Weights of a small transformer language model.
Architecture: RMSNorm before each block, tied embeddings, an embedding shortcut.
Training: 603M tokens, 8960 steps.
Each number is 128 + 32 x the weight over the matrix's rms, rounded and kept within 0 to 255. Layers, rows and columns count from 0. Numbers have three digits each.

# layer 10 MLP gate, 1024x384, rms 0.0791, rows 446-482, columns 128-255
013076095106137163130171123116114099184069116117119147147140106095177123131165118048140093146165116120149113138151159107124154095105125137149146135150124127121147141083133130068131086085121102151159187103165168090155189126114105154114146105189162136134129102151094122138142090173053158106143122133144092121102086136083061117140168147119065124079108162155126101052095090095149089084134
131118061111107131091142185194157184093079156103102152150136125096095082116154124115123081135078164112124155094166131103118180137118086151143127116120141141138129145149125118094102087140151115127109182141122169203167153104104132160096144162137138166102148126129179158141144130095115157127159113149127119111105032100079114201140111149102112118155158163117110127144156147141116080127177
110092159089161147143160123110120119124116127141077112186125165153153157158137103138121142147098121140146118129083151074154180121136171096123106137158139091107142157077147155143139110154187155124125212125128119107181146139110069092125127096101093159151134162174108109149122089081168110113151178109088108108112114134133170119221125132102140161091089142150114152179177121145191152131151
147126141096173081145148084136081133137079098110118142094130144145088131143112088168119119121205093109078122096176098109129123124120139180108154131121112154105109121159120144077160122115100110149100110157117073114079142124136133125163104180176130113120063109064172152111142135114170108133153091128187146115115180106154165156066095130135129106098093146105101132193154143113190117130112
111151151085166131115181125128123176130174127097135105171128148165092134107123113127111100130138128196117189124082105172084117140110148166093130133151109146114096156081106130201132069109110103125096072106143115088105158151167105075101140155134162147142171145097128117152156179091117154132107098116179158128147101102146141128154132165112114179144122136122094137174128120110183160162110
147177146110109101160052100176076131162190122166118132092138154118114114133149153108163107110153140123186100067126168132129121135123188119109122180161098151086104088111199200131137125121109134182142110087092147131150126167100074153116106138112157119123106151120138147157146122085126107159183133185169120137107139151095186057114130156122108092103080099088129191177110166226088164114147
108155120123124087101112119137098126084099134119130119115169127109133117122105154102147127138129143144180064119192129131101100074191132129172119142128169104137097153141147111119137127141138106137169172142062094096187154121079190055128107157132133128133135177175101086156088096138073132148148015139132094166153117119112144172129137139187141141109105135116114178107123106149123152125128
137150144130106143174151098189118161134114139101175129113151160126141132162145089150079218170123132151149146135061115098089153099112116168160155219144149077131084135162091121095154067177097150129115105175064101116172155093121128053117152098068121144113118101108194174138115191155065141125112076140116126131116124104131178100078118126159112153129166123116095178161156075148089135165103
084127110212131134138143072145165085130132120173150085170114173149105126129141152109079188188148102164091190140168166088098141120144128096160082129066125157137101101108142161070103122087162148078137129103175127061194134142130148112140138065139131158105120140151108091173128095122119150134160104065150067136133099174131081167174145158147102167090138090153172163141178125135175127118079
176090076114139136143083207142113118084178109101138173092138156155161120097147166200156073097146149141147168176138119169132139118081129162126138146141134049126104167098108155091137120161209118126128084140130088153101091149123125201162178122099150123108100130146156131101150122189114116087120079138159109166138148091103063147196136202098176111123162183100103125138128104120167150183160
109144113129170091104101144130133130098125148120136090187093091162120119092039094150125128135163198141134105163073181077166148095166131108072140124094146048155080189137148076109107062083097108144138123153096151163151115141089088091078146110107151103125140175169069105139184100124123132133134191057108072090203182157102146160082133145146117106153119119146174098082135145162177100133133
138138154155112095107180154073165146165121167131136116148102152142176137144163118097128141080123133134169103067131139163104217132107151114123151135104135101145129115128145146148122103143064119133129170157163148159077134106096122114094185173173149098111177125150172159141090189077126153122104181148127214135106107072113105136115143144155083127158095117099099123139111176151112154173165
192090153106101094094166152103105176118105106126123163139111117118125112123167180077085129135121144155136154140123135189121202083110125082106114167166096094147127133095106197132096091134148125136113248133115125094121126102175158165126195101143187141091092135152156127190094115114125122169055135161122138096110129164072137086124078108132111129134161105129123132116122159122171105164117
146199101086179132152144122144158076153186164069096127166095138129159106053104073155176188142106124186184121115153154106100160126117084110107114154116126096110092190152129149114095144116150140158131202115198140158099090117041084158160107068160171140113085169182089131118127054121112139100130151075091186104131085149167130149058082167088115120147106143140133130175162122181120070106096
087135082157122136158133110146144103202181129140111119127162115118085107098189084113082148177160127112165184213135119110144183207146159138147086106158117144172134123179157101081108118107116104125140214150175136090142141076096130108088154018140223123089072135161146085158104128158125154106100101117081127154108092092137115163174083139077103149088142099141103159127126132151136060155111
151095116085104165147073108093148094095120164159141155132106138115082170136134113121111102044068118090128069111144096139145139151142138064104145151150133111139088108132107158177119118075078088097163109145079129129131155085137135161127127174094129111078174157156135056122156057099156191113098137139181107173152121119149140162163143176098123147199102142143109069141165134122132144204160
072119136079081096110124134079188165165153101084168156109101179156128113139117138182164031166192111119174096196108147104147077065097090161154102147126161140132093126142151165109044131146184116104126147115170089114069127105130150028115156122223193168146124113131099110109138177115095087134071143080135154162159135097119147174130109085164158183142067112152109170062148140136107170156139
117136154163052123072126130113100148140223113136193138112220183062094133085133156100144145131133142087087074085119132170129160136129088098159165125108075125115196178167149121117135071171131128125146098112130099127099117147094127126138142119139142125127091151138119159158120130089128120126088122084163110085123149095124110132165119140158104146116104190173150178116144137125140136110154
082151123119134087164204157128186141092142139141128129174135145129135151116092152135103108078116132106158040200135176140099118163182101117141086106132132125146164116133133142175126172077164136076121106121190078102128166133105134055174119159121166116174131099070139118130097161086102129100124149100090118135111155132137135108159101110093130167167131129171156161155160157115152117131129
095122120099209154155101117107160188141123137115109121138133135101121119101168094125141134115148090146166180112103165096115127099110128144125139147136081114146176156188120098145152114119100127163131152137122102150086155147196119087106135219085129149106104179157140117150102116108126149118154091119134153143152068149121144152126137121102121169121116095182151130066127126125087149175131
108112117142111198109103149113072153135098128129086129105184138052126159141071069103169137097158115183180075133117199180105167063128133091153181127120094096143122153105133104092155166123092113058210130121131062201100137155149160150096103109149172157114178125176148141165178095111039150171100125127107076158126110079111059135106070126108116100106076101125105126169177130103163165151159
121130110140091106116097101160175163077125131166139110088115156093154148140181056108108161151138092094144116092131111170120160166105153147213131105157184142143128095192160122102099118180109134088150121116139122118129135151138086145148166081155134113184160158118126175130141095151164135100123085121114128097145144138078134177128079098124118122056109135148179078160165130136103120156073
140155153110059108103090172117085143114149112179061127145120135077130145140097155151042125119134115127176126148155162174139132148171139111166124161204106135146131155115109158099085074129140108099113120114125142131131213160171140088166166152192170158126130162130080096132104169139083098135110135090103155122137120170145132144124101153128151173214085117125112133092099112117141177146122
086138140142138132124130149124136146112068180140155163148059134114109132118174180118153138175119153117131140123107163067140200128095128167121102199162104079122137108166142161091164082134145166126122167145206100217133172109102126101091153135154111134191057157129083183094114101095172097090157097083081070140142082097169104103103117128162142153153127131163139131093134182129110066113122
146097149077112091135116091121117168133120144116111130110157170163123125090152123139110096077141130102151129147082119113185126118107109069148100171101058151084164152145116129127110128094165149110197176135190172081143070142107091082110165144140136107103113187183119073103110093183125106155127176137088118139089088119082106125141068168146236133084091148182121144132153117126136122079114
125118084188091113160164079191110139082146091110131144164085096149179139152138100125178218176176147115172159150073159160146069159161207126137148140086127063094129148097176123172087071112112133140156069153140176091110165196087168095125148092130139124232133108200067197139114129115079125201135124094157101201145135135149119137158108126105175088117170159148151151181136119167128106112124
125147123138145132109064194110127165206113109066202216080171171140108137076131058174142125073141134161111081154124169126181114134148114103125174100106188145098075141159103153136048116115083151093149114065123121155109137105140089095120180163163111094082114152129175185141106125060117098112106080120096129077161169151121075143163095119156133138154088184133113095138150185137117154118161
157102103144131105104161118131113164130140143132136085154108145159102165101147141055166156112087145100168131108105129065040165148061115095170161093131188135130131113138136118161084102104151100152121129129090105151157145122114106183120153085125164207098141159115173115165148044151126133090107117150153132133156176072141130126082107074111151192097146167149135087143116107169118133111103
085105131151118054118145142157102135126148087115077144114111123180149107101115194099173137149130154164120144206102173107151191131164117169145131113136071093148080106152119061175130126092106106213162205137158133130140138130132082147088126127207160078095160140139121126163138131154125079108201141077145138161044102092123198130100069127082200102152161079128101139112120165141147117064115
143087125173164123179186140112173034114112162142127134156120138114140120139085129101114091104104088086142109111189123120076132072121126154158133188154152095135076186146213190179102134068090092080177167176096126142104184112019132123126148140110106123159092113092176071125097174113098070134097204161139139169153119106104093151133076114093097172093061146116159122121098101177103115096089
136175183105179105128144102126090124151106128125124129169105162134124098064083158136182117115125137149153101189118176149116150040101118169128132185176168104137100120130168140138066080155165039119136160090138114139145160126157092128093148143146168140099122109101136089155107055156144124107114144148137109178104139193116083111130117119158150179096092104103082119096084130124165132148138
075093112151121176197176141119161119130117143093107116114119178105152121078195142127129172059166123134153095147100106097138117208124141178122143080076130111129143143186119141139069082125122161074097119192120144124117115096117097131132139092121133151105139127192151061111094125123103070087107113050091174104115152162155145119100137102156137122121123169104111115124093140089153132096096
078129095093141186152092115128117112122108171129152174056120073088130141129126113109097105121113154103127127154170100104145179195120136089155117103133057195146074116153137104119092139146107112176172150094108131134128156102155125103147123093149179111143108146136076109127183132117074099098068086166050082136110076109142173177097131073121106149086126161138137141093121158151124142100132
143178092061098128062110094111122046172086163145101101125139104061168109138162093130069148127149079126127146109150140168103197166137139108038130139134170138170092146071193173124097107147153168190153122166120144129089165083127189142109141146163148192095161143135100124170147137103094088120153112177181133105168138102079093084119098148130097176148113169086153087130102111108111123154097
183100110138119094165140178055114095099177097110152176126125130131089131096148128105117130108183128134100139124088181075126182124106103125182122101144137068119183133114113123237101106114152155121118129083126167176130127119117061163169077146157149171138163119128183069142147111133166128110131189137111150126134119109102094128181113157121171075134168086141110144146132152084126103188140
092121098139104178098124146153132115088192131154126084142084129160152117061140115204074099143132105183099117138130155075131129179082147131135173172123145108174066128105130120150118104132103124064094136133152135096086156131131137194134120143128142122175143140112093144177149143099154060119065113076124112105121147123136117152146116139159153117107152170115114182150161179105121158183156
171106098140098144121180109098118214126157138167160161169123173114154189125125108149167151175089123099139091098137175113150187125126100100138113127134116110161208118140217120115137136107102098128176100154128134110113190162087101073095129173160118152157096203102134114153140143055106140131150119123146176116113132106155116137144092082179137146123093089119155114149143069102090157100114
# layer 10 MLP up, 1024x384, rms 0.0789, rows 446-481, columns 128-255
135141149125114115116168141153080132081144112121110175091141086119154157095140139171081206153114135147130122161161132144079171157108167108076110158137118142162136097173120140114153105144144129105161072169151070116145153051130121154113149164149144127115153106156150095048137136131153194178062126108172057117148083170107130109137106096058158133111171074020045160086115085102102196102132
136149094199143117119125110101161157166176095140108121098121146131128118099123142155152143143095136154170116093059097134112115137129123105138145087072063162125199195098170124165082100121140150067148083134100080082116139114116117151111103173122155141138167125093128182129126187140143133093156111109105155130122210135132146109162148129147124136082045104048120108141100105134123103150146
148090128182153128181089147096106166138154083158155154117129205109097156111126107099149146116155168132087124116124096164080082125102167144094107124138097145101173119118104201132155097109090082159190095136092079183156154138179150173140200125120129108097116132085188142113147086155152134121137147088141158128127113122156154130122152101120192147113085130106110107103116178130097145207137
113114074147148181104192146123095096064058153205111120119051066104146132097107135147074122144128149116118155147107111198155087090130168118178127140200135171139163164130162145099137152084126191165141140131146126158173139125121145078188118131178096127111092141157126112153095134170100151169131084133158128133100128156080152097115139110147143104149132108117130113122112115128106134123112
102206119106105108142136137164101126149156122111112106081129118118081119137156103127108101146135112111144089101147146139126142135204192146098142109126177133134114124153114145104067115160089167134125173076101133135171128174072110151136139130084124129141146199134149100111108152127117140153113126069106165088226134088107123096156159137184160144131126169119072107150180134082112175124157
128120114159123139132194119125138063111115083120135144137120181176183074130077109124186153151111113130138138123098118120143122155139133178122054087122147126113127118111168134138133120099111195134072160140152116108100107094139179178141129133133138151177134129109135158130121141104106072132131137100077110092153143161151162173131151127131124117073141120149125144121086167107098134078145
145102136203114111128168131149150162079080143066125149134162144149138167052134152135157149083104113147131127141093119101093052152101089064100051116136126147146133119100114136078138114127079154172128119143117079146108130135131122126118144145119136086104134129071101161093138097143157147088124130134082147132133086121127147108140107114142107132106107104102120104134098162096147155148150
162143135095188129117139122097146063134105081151091108177147147148132137100166129121142112115131147124121121088118068113078156095127118188111161166128165132068129130097154134133110095155110163163182191123145150126133083145096157139118126162120133140108188101147122155067121113115093128164123102153137145121131125138141123202136132155085134081159111122137081114087146197138114158068142
087147144088137105118091195103146108115158108169107128096133124144123120123199075228085115166167100075063140125128115101129128117149144110138160173065139152121117150168123175139139136150121110083129203183160140090178104147093113204100081151164150151143131089141141081071068121120095129114100096113156138112065131085094060214133137105134122101111076109148097103104067145122160188079154
143105172091090130148133141078116092142123147082104125122109174164095129087093106134145179163182122121116104103114117111148098146094087131104159102114085180133122146106154148080151163157152096082143184132163119151087122147089095073116113147101151167135105100123170140105237090165111090145112139155086195165156129120123120143081082127101129122128157186103144136169103193135103102125155
103144142163154140093075125077110066109141171188085121131117091139139105109077209161199126088151119152150172122156116149145099163114145080151137151127100057164140119113154127116154132117194084103103172129200190125122157163070145138130120120129133085124065163210126120151054137142145066129118121133124100134125129150109141150103129147121143163114056118191171068116119108120159164119174
147135125090093110088156131150159127120163173131108158115090129100160154071115169169171089129149130162141118153209125110119165127156111093122063138183081125129123146155145118142144068140102150157129116119110138107126113123124196065167063118106152188104155157115162084113128105091071156101126115105084154104132187136116125166091165111152108179163142098115120137095088141113177111157108
105118142131123185142145146218139128109107071131175136134121177165193125171159163122137130127117150126157165125188121141126143103089145129118135074151130150080118112122095130061187158136096078150157152168153140119075115058121115174127091120097135150128100137116177201160153108163137092122135106163111133133136138094135109120178155133084129086106188148171141156117094113202116149088134
128131194075125076087159132142130163124154179114087178132106159179154088056119170124133175126230109149158122159183162117061124120155164133152125105106108067152057105114156085132104114153148115142142133170168194118185139068090137176158079179103133152127251103112091188159148159071068125115174113123176116112151162140134129086134141148091095106177158112131111070151092123140152091150088
112149189098191152102172152118159169147124142070123127158111109127079161104094103155185160071067117140170101080139194151126125122182162109125122186152211133163108131126141116143106149089123130107155130113114070097146148120110113062135149069090150160111133135130184169121150124161217114018135095081089068168166124130173163120143123167138151124151154126113143093118085167131147120116171
121130124141150146167152152102109121061098176110139175139148136101088166150126148132144177122092121147124193050131105164116183072142142114120143081114106164170150160091145134177081135130132093048188126090062105170125158167123171171157113198138114121134133194140167171191084155124128129135158144094140164127113099082119165169143200120157153188128121083140116078082064145119108112143129
156145164123172096093057132176119090154104127143160131130132139166155149096186121128147122150138143134155144121123155114158114184138118171138135126151156135085194149092102186129118100089083100144176096097123214124155159142119186125139183119123095148111135138130141130128043127104190147155168221108166164091136117097118101118178066159155177143117090111149082065103160109155146161119076
143122096128139163090115108134146135073126186101114151154167049152119103167090131107067139075029136158193075129186164112125142115155124169127161000133115158181172128083135135098123163143164169082164172103094126105103176082137102166130101118112143129154168132161136152155162148132121083158104130137065127191121136140104106179077179168083125140134113110137131120184150151136052074156130
078160154082097088147131180108117127093115137076144094150109153164144102140119181154091127116136113125119085142097072168180117163090096097068182068119139131172104165158150188083100125105161158122125118167114088110093140134166069108098113126160153097127091143117129130173157123098146163111157130097129135111150169106167145097093071064105126080095136123101118085129186140137119136152120
112149141102140109100127198131131144145141162181126128135133119136098123165179093100132170166138139112158069152141101148188121088138119127132087132091131138111167192123115159119118086154117173077118152136154142142135125098135095126136136155129126118086144116157194196095181135145099132141119138098123167219193144110119090100164156169078148164117103124165096133128106129122209196111091
160092165130222097165127135159118135118138122110122146126115124113150083150132117138179138104072129083108101112150157135124147101123134106153106201137139125116146068129166130151130137089196129065061082149233140076183108105144128083155174227096076146109083154079100181129119131125114133152129082116117085095180120141149120152164119159170116147131108080113178122140189148150086100103033
129102163182083094156143159202158208091097105135152115205127132147099131159126155136128110128060136170167173211145168077131152136138095150092161100170105137133148095117126168136170104133106086153136104142142118095082144142093137173186114132115094073151070119069120135107212164083089203162126168119116123176134085108133173097144169099064097131166131126150172157196143149161117118133188
122114110177192087165106121086118200069082113195120105151139176106113172190157170087173129168113140099186160107141140106127142106114155179170172083118158130153160068075109122137193130153085125141110106160128166102114146089110134087126101112099113089119140128100112117076157091120133120122068145169119149138127134086175154130069124155139133170106159118113118126129166119108168110042147
106139201114122081123110139125132131166136121089175092133118121112069074120126133118131187172102150173063199120155039155163139092174148147081130151143117140152130112138099163138171068159109139133193097165144086128099132129104054118103082162100118142152114102140128092105126091119055137142103116124108162155157115139116106133113097152135063109078163115143127077136089106152107125164142
103145129125165098115144137086163123121137115075160095145111173145103109154134137140114142125118155142109105110161096130110114170148122133118128149167158102141086117083106167044116133117105142120138168078097138155141144101117166108140129177103060111142179083119094203141143094129125164153147082118125164163144140139066179106103173104160162150167134100114178124137072131132126116097113
136075107160130130161156142125171167138123141140109144150107133126104078133178111095095127223167139109074072101091132118105120144111135173156154126194140114114180084137105095176128141178080141090199104119130064146115151104141109169076074166183094166159133097168144116176102094135165171123110164092116143086115067168127111104168136189139138116124159132141095130130125126132160086172160
124141174142158111075124136118100148132164156033128114097120178068160111134125222101119129106173142150124056140079092165050104154091078128089141095115167097072140123172094208144108100175146091132121167042120179119156120114122127149114153183164124077159130162142113150201103144147129096101188159165080074127127131171135194102209139159118163154190102172181079076130103218147082121124113
188162094133109167145101098109149100115172108120069079161169100120081067116149089177152138115150116167211174136135113113132083102140135063153123150094166079122079106145132064168106164101105112140103142112051183148102137170123155105130116108145141120192131130050090113105154164083103066162053115122129101102109098115146114150141137135171088142147142076101151195152092048126153057171140
140118140080097181084100156089128171172131155155178111179153090135153132115077159099158140142125115099160087222072124090104082099138149147124144223108129126124101145079121108167157114083131075159093126094137102196096113103076077200164146160135104120080145119094188159093149072100154115095146121091168129107119105113126140137154131143131144063179172151149111084124158142142147146140153
088155186187134112090144135116102126155121123080140094155069084166130155128157106148173178207154162160062143134170053127147143150105171095135056095118156145078173099170112102162121193107140096162099105088051105117095075166182118133165108151143102080095150051167115158084099101141176193094166163126089183108086104101155159089094108184188150109181145128107051174152131138196120184134155
082144167153175102111142144132140142178124141118163085143139187125169173126101173195122180118152128148086164157165112132170137093160115164129188125108109120123065182181163151131155100098124162113141133148137128097124156111117140131125148110151120084164136131194062099148138142110105120195165160075149122111127179143206216124141132124068150145100187133147170155168108147112112128178165
123140127070185148132118136199153139138148130113127136138185118121123141107144165144135103150125159110121150150096156142120075135129133186170083176116118154080129119141141121158208130134122125146169058112163129141020112084148183163149089139148088102148095137103122143119108139215163153146217126115200173102117177090175108162108119110135094093191107164144192155114122177104134111136120
138156153088124064113149064082119107204125104101136119153160140162111083110151097120129120114187086125155076133144146140122179126040150156131088102096166127180151158153151124133190155117140174142160180154114148124142200070140176113139125151100130149166156137143142173073117090102126128122141082101121073083168142141101127063091095148099134095162112155115155082114194115126122061131172
141099076094150143119103124097043188152186163147099109182127178125140157121091133102156105094118110153199077139183125118114083100128111116107098201180160206126134153139142202119124145085130091170154140117122119137152082155115120127122145187118163128069124124040145109131108068157089097172101106131106187110104058094137104079126072118081135143177204129170147112130122117087206152174141
139095124129115090181108126083090073056091088176098066187164129143107086137096105142111075130134121095098148143146146111066164131116123108120098173154106109123058173054124117114117109127153084130132087111087153125181119151072073081133192075166109129136192169126179059116103142172082159160168182127132167130123154113172115148099107177122138110140163116122074133136074160113098131145138
139153177163121122151151199129101124142130152114142112091184182159127105112145170114125094143093135167128146159081139134107104145088104098091103095138124120086117118151090160095122098111126107077179094158149147081126123171210152172137112153141110129174111071176097128136065131123102115129139190115076062151162101123057103162142107096088144091104184155147139164149133160100171167136075
# layer 10 MLP down (transposed), 1024x384, rms 0.0764, rows 446-481, columns 128-255
157173156131144100106134120055175152097155060071122094148210135137088198089119103144120137161124170110187138123117158212135138148121119150147176118148113203043144173175123110171108118165123134090177107178193155129113128157090073107155078137101177130108052137089123184139149149064132119165147186129082141159163161148163103136144144101172164169136155137146150117163130181122098079187134
163136122086087149143128121140165191137101144128152066109140182130111102115101147115108070127145067125199165141150096087109139154122104139083121141088049147148125161148117179126121115076122153131138118153124127115118175131107158168225116170138181163128141123187067105111151131155175124103135125108082177154074117140147202095132150125077098066140172169137108107143120099143193131115088
156153149168097164138077114147097114155155119063126094100091103154100158126135145148112131140139174134157150125122115130160111118112130108110123102149065138106094083148084123139121123156120082157107121157156173149068080135140122127091078103166117141122077157136079085130096136165111168092125103168203159128133120118120074137119145085114104119142117162105178131128105077104170126110140
102126092157185154150104085099130166081072130124133128139117091123143143157110157058145184167093137159107135168109164133166136160211116136152112136159115146101111145125088085102150107110101159130102192073155149124148056120128107109123078126163135076136069068138157144135126126108145145144131172153149131120151088170155136154107089138148156114153165106104156195150111111124130180132061
148161118124108101161103146131073140153135110177148165172114116124144145111115137150116144129129132110165177136159119194156138067093123109114128127132092144179103125127126134239194157110111166088140095134153144120100165112146114130145113091203154197090128143160113163178178183121072101140137127043083121134140124161123252103087109114133118127113110136107108140121134077105154165169109
133128112139068122124092147126103088139160128113121165167148125067149123118125152119174132155139077144123089079070113142100175145105221097116141154158106125158105134121082158130090078129183147126153158147087127153141142202169133144129091125115199142129111096141096090093076112104154122138136105122156118154133114115146154162110117123113110092156147097105119118160119191152160134134239
123130128144128121135144078090129152080122105118138077149131122128197171113099126043119185111101225131105114110067112162117130140130143125171079087125142160109092150083119104148147143110146083133122131134123152135112139132103143117136117102137126076140134120139107112122147160148114155100097172064124152157113061156096153118141121115189132129163101130213158075123092111114189155063168
106127151191081128157133168142130143123158182175151156088107110093116104126092146139121168122115146149121150132149124104129103196134118057125157096101142136160074138137153135186143161180114125135086064149135144152114181112178206117120129087086160100111087055134085118133110155180119111115121183082180106139133069129122133056151120120133107088121056158106133136140133136152122149177149
182130139093144123139165114141105110094126055136170107141130075106138127109115152154107186157162193106157051092099148081104144167158124107122140191120143128004188131100134125141128100145103109164156158144146086094087209124120117077141184132135140107120138093108138118122129179129182106162180140103103127132159108067118134066144114119147134115213104115135129161098156126141158145201126
123110103157158107166116150127087156124133148145145099091168104140156120180118140153135115143112136119120188114161122106123097147143153087131125158128173101134193157123125141092130157168222176140123131148081114146136175133137114171167134147095181075157166120143155155135136135157142175135118094111093151174122153106068096108170176162132079140116139157177090141167191087162110160083109
129141134116172120074106096175096090150085075166104098182187095138143105072075111080115129165122137141106100087104087102153125176112112121174101079110094176094153164082170135124115129102110162119113103178191170137135166104102134165088082154145150134073129146145152093133069122140157091106134079127172132104047096128110099116089128111159149113150139166108158142110118090100143057139071
116054183187116132091199076150164178115064116069177084099128096098198124136099082158119087118139117170100107151185132166140119106093122107139149143173106135146114140083153103090122099167100114147154155109170158123116126170057103109183130136168145143155185138116084107147130132091108070063103160133186142179093168140121090113128156145186166164094140190168164146110089112113166132121133
188153078126118135149095103118139165111156154103123088165133099114110127100096100145128138137129075149116084099130161139108122198140097113165132065109124175241126100142153105193130128157135126113078090090152178125175062157090113092090098137169165131102124119109142176095144107093128163166100174093108125097098122117150111076124151156177116088162146139158137109170161151150156120112144
086156134135211119094096101123149058165123100105119143110124132173118118109146119128146153142097055194144075146099155099100160151145059164177089120153126132219141051151109137153095143167177068113163165156122121097084156113134140128114148075080145133154114173127108166106110134110115127145178090149169110141151083143111185196116093094114116142139096133106148119151108181171129087086137
202069134158128083117136181099133120149118133160125129113182101075139156122117142136127234103134147136155115103170118170144170150139134100139151111073122076103164115098184150122096147118125082126116101135105211136133099149161094133065104116121160080136108162108081121128119082140134097153081139082130105153145106086159083195139084156156154150107120158101149178114145130127137098123115
114095099103078156137106106130134134138081106172115207103147130124106091108173106111100089090120114160080153123148127142123082128135177164121123173120118116141088074142125095157074129178136119100126133144140117117117094163090160109074174097110165100151135121092122103075164139095182115140078093162132095114120145127091054147105069087119149110027130172095047109143151117147115171182157
102101135135158137141100095194134123102141115153163061144160131148113136165071187109115185080186000150139099066099163139122077174134157091157089084147160036201105148163132165134104086130046102058170102134136102091116123107140081173131033134103134166097111164071079131119123125169175111096155195115139174086137104116090142123088077112143124132081066125112055100112178175076141114153156
135146142134165177163158183144095137158125090074196124128166137136150128145135091169121111060086128104152156111116222163129107086112150161089153126093137084096147130123184177083144140097155077131182152106160086165129161122149165115134110089116158189052128166146120109166158130088177103186134156158172101132084096161114135088101127177077143099097110206167184103153127093141132068136077
111059109134144072078166149163157148174095159127128151182170144122108105141027085162111151087162141137119101136098136125121139183206106115115159126162099100093139141140114122142060142101129107074098139128061093161075135199145066066143106170131136086134131089111120116154066099111130167136161127132127099105104094096174133139145083149102134113129122159127138149174171133117120136184121
104141088094129142085136066140098141102167122135062103124100156120164147119131213198116155140157010103159126155137119135135167118134139101147152135144116104246100111150105154137107089106150136103099099142125169160120160170146160103117148138105110139181108176129148185114138161123162084163113144110158115188168128102159122116142084145082113071144134117124143118135060165140107162139133
146146102072059095136123110119105127126106175051140147117147128120117127137151090089077027121123065119119117170119126189074128146134135150115247091147077106180133104062102108099136140095125114107156160131152153112181154164142145104147142197145149118104124082102131179138171107110105121104119057137120103147123043135131101073117157149141117158139134105131159123161097096148156136102093
147132088130113129108161089126088124108106169115143140170122132097159070121146086148152184089076073112117074137132113195104212145102171159089136137135132155106149124141136173130068151149112140202108079164104138112161093155147129130128140084141091141161150097134130131113080155151079137150054113110129110130145091111062144067143105119090162176149097173125085176228148186090106157116073
121119143197174111158118096138158160135148096163129142044163141105122109134128167111166225124151128123130047093117174145152119120165166081101157121160193157169132106126174130125140135114130085104144181071138109105084121080166122112103134153069153103131114106054133190135141136168139156165163175100108093149182099092158125123069085144097138201093077148139144207109091135148156111149096
105157062097165109105109113156172101110093165103159145112097108142103146108102143093119126127115145099157078112090108082109212106135125105121177113126099128145162096187149130140125104148179122114099141173134231147132097121123166080151121107033133153134100175130102128136089138109160189176130130138101126148083145108108115174107183115158058166108166097074080121107099123144126134152110
143143123161103147111113112146167101172064147189118130120108108115149094114091116143146112132144041124091160139109115140106171122142093106121139040150105106184190166155108102157130129134143112112087106178158085097152081122130109131146137097132143129152167165086145109155180197133168114080121145159091117068141167104151118170113155124106117112149148030152092146112128128158167169180139
152180132143043096170159149084075111115119098150119064149108115125174140098154159120122099120065108139165097117131146146112151121194136063108086167149188113138136098120201115136158128149147160129155138151159175144128112135108121143139157081077097102122153150175139099126158131082059087149161145148127093110156153098118120127111126188171172146177129159131178142095141143123133175122118
172160103052140148092095103175161115075148118100159105142093125175146124130026153056099113128151184083091159142104117098173117091109094114160069108098134130032158126121151105103109113130160137115108141156093071166062156158124153134176089138128130127179151103108146179112117113133106110120138155089129119089128138141113115119176078080147150058146077128116068162082134074148178150097114
124182146116093127109154119090151127135164157173068124154115185138102067113134157175119103092151218096060088159102154156121092120107098069220128110123110173098114110144127076153098144111132131096202108110086173130181134128165152104168137113135122166141134169090124130121082161122081124116145148156081150047087140164110210104087110148111165155105125128077142180109135156180230171118101
127095107115141139169093105177156127136123092099094118142160157095103137149118126180069108104151169130160124178111112140180136128135116106145152095159131164170156162159126115098107129167200150067126149116116132123177121148122141158104107119072143121112113102102127099154063126106193150162117135176078134094155148164104038146120208179045104123143099082090152157099146132090050131171096
111124182106124136114043100145131174125204139031139180169089129133061177152143129223094188132134073154121122155104141091189158151157094133133193045089136164255111149089115077142137192090148107106168121109167087110097106126148121169092154150105123177148162132151123191128124141145145150107130109120097156093130118099145097114132179144136123105149130124132107170130148139126086199121101
144170135103122131122126156121090155154157095131170138156120146090116126134072154068105078139134156077168120129097117185091168147138112151112113129147091142105124103091196187124153135138184077127118134187121145137165146153140116135109140144104152159137065154095119132101120112096083119190114114136115090108100167184085155159098160160126094081109111163005101118124147104127125109159164
080185158156105076109095114140102096149103132162113120171112097156160143121139114058100085133113043106135152140159131137154133095113138047131132118133160166255090123154116181100147150154128132181155099102178097125058173161172143109130121128150136145094090072151136198141099103064133068067131086124128104118125121130146128132196117128136120132126101161175117118159162138135094126137021
069189117152114132146130116103189097195144153115151131113116142168134102092130088063135137107112209149147085079082119087161109157100163155218122099130131083105139136203128149109101125122112110142153134089147139192149081048190112164175115069063087114119097142167144133115133073150113111130151131143162148173148093127096160127098150097134116132092099119119115095122100141121050112139164
120089138137111143125149119099129192117122146172114072156132110087101137133099141120121178120110146131122075129185148168117096106101144092115123172137143080131111116104115165188147109138175145112134154157139195121140073117125186189118118099120135138055138154097120077121092182129100106119158161150090134163149137154116200059172139107189161170173151172141083134095102084071156103088137
140166099146064146126138116204119110117118090153099125056102134153114086160092126112114112110114184102154141125145075084089090181124122119189144168132160113141114172127172113123095132074071178081134174127113149113102092130126162197160104171125112073182096103154122116079163123112109090159181081178119079111147143123085152172123108132087097210099079154125177109085043131053111129139091
146165155158104101147060105219121138043122160207118097110076093133131104136120175124112072099099058102124177150110141146153141050125100140135114157146132130199107059118132085131124152042163090121105088164098142109145115152180111142086166107093083125141147131139117111193137115128112143103129174118148148177135122119106123156095105127088076127104117102130137121120090159120167095098169